Weights of a small transformer language model: 11 layers, learned positions.
Each number is 200 + 30 x the weight over its row's rms, rounded and kept within 0 to 999. Layers, rows and columns count from 0. The size before them is the row's rms in percent of the matrix's.

# layer 6 attention output, 64x64, rms 0.36, rows 0-63, columns 0-63
121,136,232,171,235,215,190,168,182,138,192,227,252,192,182,162,200,242,187,195,258,145,223,200,207,186,199,247,144,209,242,220,247,191,223,158,225,244,244,219,180,193,196,216,216,199,209,213,193,191,137,171,187,186,231,184,157,235,232,175,195,202,218,199,227
107,212,189,196,174,157,243,246,245,212,266,191,206,221,179,263,163,222,177,172,154,165,201,208,240,228,251,200,242,205,195,154,219,175,190,178,227,205,197,232,201,115,248,211,188,214,212,187,176,234,170,164,172,185,229,242,168,209,209,206,196,198,164,213,199
107,157,212,216,151,187,175,144,231,250,180,209,239,194,154,214,220,162,190,215,196,247,185,258,265,217,233,200,195,158,231,207,153,224,240,216,185,175,229,207,229,247,193,225,209,207,160,193,184,172,246,239,205,214,224,200,161,186,212,146,224,221,218,222,227
094,148,217,181,194,154,163,134,162,230,218,235,156,252,176,281,187,217,155,223,236,223,165,211,178,167,205,180,172,224,189,221,224,222,208,190,174,216,201,224,185,289,174,178,191,177,209,209,205,189,221,212,163,217,217,213,215,209,241,198,239,179,200,167,202
107,197,194,224,212,195,166,181,251,218,226,143,161,219,225,172,172,248,236,214,260,180,212,222,253,205,200,178,111,187,211,189,232,184,160,184,229,193,177,191,203,217,198,226,195,243,158,218,252,214,235,203,184,196,158,189,242,175,151,182,218,173,225,233,177
115,171,227,185,258,270,203,243,146,240,254,245,196,167,186,263,222,225,243,220,203,215,195,212,204,223,237,225,164,226,238,214,200,224,190,217,159,235,205,199,151,193,189,208,210,168,224,225,218,232,217,198,223,188,214,234,242,235,246,173,169,205,163,185,204
100,244,216,240,206,173,181,226,155,213,177,154,230,226,198,163,186,172,257,217,233,185,224,191,177,141,189,197,169,157,177,193,241,225,220,162,184,189,216,169,160,204,228,233,175,187,202,247,226,172,239,204,215,255,217,203,215,195,216,198,134,231,246,159,158
099,229,229,252,195,184,226,250,217,185,202,222,205,169,236,245,245,212,177,218,205,207,150,198,196,248,189,194,182,246,228,236,180,261,181,217,234,176,184,163,213,215,235,210,124,267,230,225,186,176,207,172,198,211,212,209,181,263,205,238,229,165,194,188,204
110,194,186,199,159,237,237,245,188,241,245,150,220,211,240,216,219,217,227,205,199,207,209,189,154,207,303,237,165,207,222,207,194,234,189,224,191,252,172,208,215,166,218,215,198,221,183,158,209,238,190,232,196,213,226,198,179,267,206,258,231,204,238,195,181
093,207,170,185,194,193,195,243,274,219,179,200,173,266,230,217,194,239,229,156,191,162,225,230,215,217,186,186,185,296,236,216,190,173,196,207,173,225,200,184,186,227,179,229,186,265,173,194,160,178,169,190,200,218,230,217,249,146,230,188,186,195,232,204,179
100,225,242,187,134,221,236,172,218,140,203,166,173,220,195,176,235,188,201,228,138,217,212,174,240,216,215,178,157,224,226,187,249,226,186,207,186,221,162,184,189,164,279,213,236,197,166,184,216,198,205,197,188,196,199,185,241,139,188,175,160,196,154,207,237
104,195,194,239,227,225,186,230,160,196,206,227,208,183,221,176,235,203,165,169,213,209,239,166,209,219,158,189,208,186,158,167,220,199,185,179,201,223,187,182,201,173,157,181,221,155,199,218,203,211,233,163,323,262,204,227,214,235,229,199,211,169,142,212,166
106,202,201,267,198,259,180,191,169,179,170,201,151,202,179,171,192,213,161,203,129,200,220,170,199,241,201,208,235,142,224,142,208,171,260,212,222,189,201,190,176,197,205,194,199,238,151,215,175,164,221,245,198,255,197,233,219,196,195,219,224,225,254,222,170
094,143,208,191,276,141,252,198,179,168,153,205,216,180,172,169,190,143,228,269,210,158,173,201,202,233,218,216,228,240,161,187,209,209,177,198,223,209,210,199,188,180,208,187,132,201,205,221,215,200,172,181,207,196,182,229,195,248,197,241,197,173,140,203,224
101,214,186,189,179,168,191,218,178,236,161,187,224,197,184,242,162,184,231,144,168,196,175,185,229,231,190,164,181,215,175,174,213,216,185,119,164,151,186,234,149,162,200,216,186,220,137,230,158,209,172,232,199,249,181,231,201,193,199,161,175,213,175,260,189
106,153,138,135,181,203,170,199,173,218,209,167,170,230,248,221,222,225,148,210,194,171,173,224,288,164,133,215,200,165,215,180,144,192,196,170,186,186,217,195,195,194,177,214,190,127,220,186,196,231,228,179,190,179,201,223,192,166,198,197,204,199,217,233,206
110,207,114,174,194,191,149,217,219,199,165,201,171,213,200,201,216,160,267,234,202,180,238,172,260,197,176,169,176,169,171,185,225,202,180,166,201,230,203,170,202,206,215,162,188,153,242,219,210,221,211,193,130,194,224,227,159,177,222,182,210,174,263,232,191
101,210,235,170,255,228,195,211,281,218,158,241,163,203,156,237,144,220,205,193,191,259,199,210,172,202,195,131,212,163,223,227,203,225,191,204,203,187,192,231,237,189,218,226,271,175,227,206,208,202,196,195,193,180,160,218,202,202,230,183,157,227,256,202,221
099,236,188,201,163,197,177,207,251,226,198,177,253,217,174,148,228,263,172,137,265,184,190,163,187,152,221,209,173,212,215,172,181,194,161,182,209,181,187,190,213,197,163,116,220,227,174,191,183,193,195,233,202,190,267,179,215,189,188,170,169,191,217,171,195
089,174,184,168,193,219,231,195,232,157,175,208,153,245,185,202,232,192,181,232,215,241,210,209,158,204,242,257,181,241,194,247,129,212,226,232,160,209,171,196,178,191,266,157,207,158,162,201,228,229,169,166,227,218,156,166,192,195,166,210,178,202,166,189,208
103,232,178,187,190,176,217,256,168,190,214,171,194,248,235,143,183,230,198,244,224,228,229,266,193,201,199,205,232,168,211,250,130,194,219,220,221,163,214,202,198,218,194,190,214,140,193,205,168,204,286,174,182,187,219,198,212,160,215,239,171,184,174,237,198
076,178,173,123,152,200,216,174,189,250,191,180,228,192,221,215,209,161,177,275,260,177,169,182,198,196,179,225,133,200,182,136,148,215,216,200,198,144,211,214,194,191,190,257,184,197,178,188,208,228,189,207,245,187,195,206,189,225,163,196,243,225,175,203,196
081,222,211,242,204,179,141,174,230,185,220,217,189,199,245,208,229,196,250,182,224,174,229,212,220,210,152,193,189,204,139,284,207,158,228,162,137,202,193,192,183,183,183,215,159,231,157,224,193,171,126,221,213,218,180,200,206,187,190,218,188,192,184,147,228
113,182,186,184,190,170,166,218,178,212,198,223,292,151,243,232,137,208,181,145,211,203,168,218,183,162,209,164,241,233,156,185,213,222,240,154,196,183,229,240,186,194,185,195,229,205,215,178,166,224,158,219,195,218,209,181,185,225,245,211,178,151,200,171,245
106,258,163,209,207,189,239,215,187,170,146,240,229,226,208,204,202,192,152,161,202,215,225,207,260,188,223,216,268,227,234,239,226,223,221,169,211,207,262,208,200,161,223,241,156,209,240,260,188,182,182,185,191,212,265,195,168,206,210,225,207,173,194,201,227
108,170,192,255,168,229,240,241,238,163,208,230,190,182,177,184,146,223,178,226,164,163,187,158,224,229,157,185,199,157,196,194,192,173,197,236,229,190,203,226,204,187,219,153,243,179,216,159,183,199,203,236,161,194,177,189,207,156,151,143,251,263,204,192,187
092,221,157,188,259,264,219,151,260,213,246,188,149,188,199,176,183,189,141,210,211,233,199,200,164,222,185,201,187,163,189,201,220,155,186,247,245,254,185,215,248,173,159,168,231,216,181,206,196,203,215,149,179,188,199,196,230,203,170,196,161,188,157,201,219
096,262,242,241,200,231,134,230,197,181,174,237,213,236,201,251,237,190,206,176,162,167,221,209,160,231,159,178,170,208,196,206,153,208,178,206,185,173,178,203,190,229,235,148,155,214,196,240,214,192,155,196,211,155,142,212,201,231,208,233,180,184,160,216,166
101,203,114,272,230,243,185,244,179,196,245,159,168,196,247,158,197,201,205,196,230,165,207,187,192,215,214,195,211,227,193,198,224,244,200,165,159,180,122,222,165,212,209,225,222,208,210,222,165,199,187,150,211,212,258,208,216,224,181,181,182,180,210,233,217
092,188,215,190,171,161,216,186,165,113,267,159,216,226,233,201,203,206,196,214,178,225,176,231,213,169,188,209,219,210,220,128,267,200,201,174,257,190,228,202,237,218,215,269,185,222,183,166,190,233,235,204,201,215,155,173,209,201,223,226,175,206,205,161,192
093,172,132,215,212,222,234,180,239,204,185,228,184,269,220,172,212,213,191,202,212,206,188,215,178,168,225,212,274,249,256,198,175,227,230,224,192,249,180,173,240,212,198,177,224,182,221,163,205,184,187,181,191,243,180,165,210,175,119,202,179,232,235,166,207
119,152,192,222,164,252,186,129,201,212,202,213,191,221,205,247,204,149,200,250,204,177,269,221,177,222,243,204,233,195,160,198,215,188,235,230,227,217,215,166,238,246,244,223,178,229,234,184,227,233,209,233,191,181,226,203,214,240,199,243,261,205,221,196,183
105,213,248,227,192,210,214,154,199,222,202,184,161,187,189,191,208,133,199,206,168,225,164,153,153,174,212,264,240,227,255,249,182,185,202,245,152,223,206,199,170,210,237,145,210,211,174,177,176,182,167,192,182,197,173,181,173,205,137,181,196,238,163,183,225
108,187,203,175,159,182,230,226,223,196,271,167,156,170,199,202,159,172,228,196,245,216,188,149,207,237,204,191,149,249,148,212,258,195,223,213,205,202,221,228,218,217,206,255,205,202,173,159,191,142,237,199,225,253,208,173,248,173,217,194,238,225,204,191,197
110,209,250,205,181,189,260,196,158,153,240,217,150,187,196,159,259,115,170,209,171,202,199,176,264,201,170,222,223,228,182,162,158,195,186,181,207,232,221,182,170,190,225,189,185,171,255,202,181,222,178,211,211,187,191,196,194,185,249,227,231,224,235,180,224
097,154,232,144,234,187,189,170,213,195,222,196,223,142,212,172,197,163,182,242,235,200,232,232,234,192,184,198,222,198,139,180,198,184,145,203,267,208,199,229,213,187,160,159,228,194,223,193,172,229,187,221,192,143,249,192,174,177,242,241,211,160,174,239,208
102,225,238,216,164,169,166,231,184,187,201,180,216,182,226,283,156,224,249,236,199,205,215,204,183,200,181,188,165,170,196,274,197,215,183,279,230,195,193,175,192,213,171,194,200,165,251,171,172,230,206,174,126,173,219,217,181,231,196,204,225,188,218,162,200
105,167,149,205,201,199,183,202,187,163,128,177,222,175,180,244,207,146,282,183,174,176,227,184,168,207,210,238,176,178,256,198,185,163,208,183,181,200,184,215,182,160,167,166,168,185,177,164,249,214,208,219,216,207,237,219,205,170,204,154,211,247,157,233,215
103,202,242,142,160,175,198,201,234,267,187,170,215,184,238,204,220,204,250,144,203,183,166,178,183,150,201,240,198,255,209,201,198,134,171,194,178,208,187,241,192,158,149,218,214,187,193,174,185,212,158,214,252,189,174,164,177,155,221,195,228,183,169,178,189
104,193,222,211,188,193,246,181,213,190,147,191,242,135,195,165,240,193,123,177,221,180,167,148,188,203,211,171,221,227,186,220,126,237,178,229,228,203,176,140,204,248,161,170,158,223,186,166,197,208,168,227,221,230,191,205,215,184,159,197,201,203,229,220,196
091,221,184,182,234,144,258,240,246,198,253,230,109,195,209,190,189,172,253,226,223,193,220,240,212,217,217,174,175,213,251,191,193,209,151,193,206,232,175,235,206,237,175,225,168,200,239,242,183,176,246,201,213,190,222,210,196,212,216,207,244,201,234,204,167
105,219,204,173,195,167,210,181,264,229,222,229,253,170,188,199,194,181,163,181,166,220,190,173,205,159,132,200,193,185,165,136,183,151,179,230,195,226,214,207,229,196,135,216,232,195,215,188,209,188,178,244,226,184,205,179,137,248,258,167,232,201,185,172,199
085,222,159,213,165,236,191,184,189,246,228,186,240,242,169,202,264,155,158,240,172,199,210,226,161,187,221,216,233,168,161,182,172,164,212,202,162,221,266,210,219,196,191,190,258,193,223,153,231,221,229,235,252,173,214,198,210,237,178,193,246,218,209,200,175
088,243,191,175,247,170,215,230,188,196,238,213,278,195,175,155,198,219,220,158,246,198,199,244,173,222,209,169,194,194,195,195,231,246,207,142,158,159,237,205,229,152,217,263,215,187,203,224,202,192,205,214,233,199,165,211,190,237,220,221,162,216,143,167,224
103,123,163,247,194,233,168,226,138,152,222,201,211,247,180,162,183,226,131,205,210,209,218,184,107,183,198,219,206,203,201,214,193,197,241,188,204,216,194,204,232,242,172,147,187,163,182,171,203,175,235,195,219,205,204,207,252,220,211,204,204,233,217,185,194
092,267,175,218,179,249,128,202,178,240,204,227,207,193,212,158,206,195,161,211,190,170,234,204,215,213,220,143,190,236,165,239,215,216,191,212,140,176,182,184,185,205,188,232,216,186,188,206,217,143,194,160,217,155,224,172,141,260,191,253,206,194,174,203,184
098,211,239,167,175,199,227,231,251,158,168,201,148,219,154,245,186,264,229,227,228,252,197,166,227,199,172,199,203,169,241,160,189,211,192,231,218,190,191,221,208,190,203,208,177,186,201,186,238,226,216,135,163,182,128,221,203,146,203,223,171,172,221,171,216
077,191,239,165,152,230,220,222,220,177,170,210,233,203,154,173,221,282,248,205,217,254,196,207,161,195,159,200,161,230,212,215,253,196,165,233,232,166,248,189,196,214,239,197,185,213,125,230,224,173,183,209,217,171,201,157,240,202,176,188,200,219,206,187,196
102,240,202,184,219,179,154,137,167,253,214,165,194,205,212,237,202,218,171,253,182,234,146,176,180,189,153,213,205,146,234,164,197,168,209,196,159,172,228,176,226,200,193,176,252,193,188,205,198,190,276,240,202,193,190,190,224,199,188,138,195,223,180,243,221
099,202,189,159,199,210,174,227,172,221,189,167,217,129,199,183,224,239,211,162,189,224,215,169,224,206,130,226,240,243,155,223,163,211,188,188,191,179,193,143,200,158,177,222,162,227,175,226,198,206,131,221,192,147,159,166,173,197,160,196,231,192,193,216,156
093,229,177,179,275,217,217,191,188,160,140,169,192,187,218,178,216,187,208,204,217,260,242,210,215,221,167,220,250,181,225,215,218,195,155,237,206,193,184,205,260,168,190,229,178,188,209,203,202,218,217,158,235,234,198,201,216,185,180,271,172,180,138,258,182
082,177,213,191,230,209,253,165,145,224,182,156,164,152,192,197,170,191,247,145,228,198,156,170,224,147,154,186,247,232,185,203,173,202,183,220,239,162,211,187,223,239,193,180,200,248,191,223,207,203,180,210,138,198,164,191,240,145,182,185,159,185,191,206,209
101,293,189,206,236,177,203,167,190,178,240,206,255,177,189,175,183,164,221,176,179,225,200,242,205,173,193,147,171,156,171,252,225,146,228,203,230,140,228,208,227,201,190,198,265,191,222,193,230,210,237,204,213,198,218,195,194,198,237,202,209,258,182,185,225
102,130,215,237,250,273,181,210,184,224,192,224,157,171,171,225,172,235,214,189,216,200,190,246,182,177,265,259,246,160,214,235,167,214,213,205,183,200,171,191,172,243,236,177,233,213,173,235,208,212,201,177,177,176,197,207,190,208,199,151,217,219,240,183,162
094,200,235,218,250,127,184,168,236,195,188,220,216,219,183,169,179,209,175,180,201,170,148,186,224,195,244,189,218,138,250,168,290,190,181,173,245,190,165,193,191,216,203,204,225,224,210,164,197,184,244,167,224,232,212,215,198,155,185,239,170,158,199,204,218
098,185,234,289,244,178,129,182,165,179,225,215,158,203,258,142,180,151,252,169,184,218,176,241,203,195,162,213,194,194,240,222,167,209,173,218,207,220,167,230,198,209,168,152,194,169,185,237,184,192,200,171,199,218,204,204,185,155,218,182,218,209,231,194,207
102,165,203,196,178,147,180,214,238,217,186,237,158,233,184,214,198,162,220,194,137,203,231,194,199,185,242,138,170,184,163,200,215,227,201,209,199,274,241,187,150,165,232,186,216,187,217,188,238,200,184,223,202,220,175,229,216,134,169,239,166,140,223,186,205
112,223,174,165,243,156,249,180,153,232,180,252,147,226,200,197,240,222,223,224,175,153,189,220,146,214,162,235,213,189,122,174,228,201,196,156,168,168,209,220,177,219,237,237,188,206,214,247,200,166,149,219,183,177,183,198,214,240,195,198,176,221,200,199,206
091,234,251,187,225,224,205,184,176,260,191,222,237,184,201,160,181,275,203,183,173,197,238,228,152,219,236,211,247,180,172,173,187,177,213,190,214,205,142,202,175,168,184,141,210,209,192,213,193,255,197,214,192,174,219,134,165,217,207,242,202,178,185,180,144
118,206,169,211,197,215,213,118,198,202,196,207,180,204,187,219,166,182,192,121,223,168,197,173,219,183,236,148,233,199,211,214,183,192,248,176,177,157,183,182,220,263,226,187,200,240,238,217,224,127,183,177,154,230,174,198,226,162,162,170,196,220,235,174,207
092,234,222,229,180,219,179,222,170,173,161,177,211,145,170,206,246,210,175,212,198,164,193,193,233,213,201,203,186,219,248,154,199,203,194,262,247,199,214,185,200,163,174,242,136,223,252,198,256,190,243,186,207,134,174,206,175,248,178,198,199,176,222,238,229
089,228,229,212,171,212,213,221,182,188,168,152,297,182,218,175,204,169,191,229,175,223,160,184,215,225,292,214,202,143,158,219,215,246,210,217,200,196,213,189,195,179,199,178,164,197,208,164,210,225,202,188,155,221,194,183,173,204,200,159,147,134,207,196,204
085,191,255,151,169,214,207,172,201,142,177,237,233,242,181,201,195,226,139,188,197,267,231,230,186,241,215,189,190,209,194,261,181,173,241,191,168,191,211,218,231,217,214,214,202,191,195,180,141,220,198,273,245,244,203,177,174,218,226,218,216,207,213,224,163
093,159,192,201,182,158,236,240,208,202,216,208,168,198,229,270,168,229,202,204,131,165,158,212,127,178,122,202,188,201,225,172,222,184,205,240,216,231,167,190,192,225,183,224,236,214,218,165,206,160,197,196,179,149,153,233,219,207,166,189,220,224,175,198,203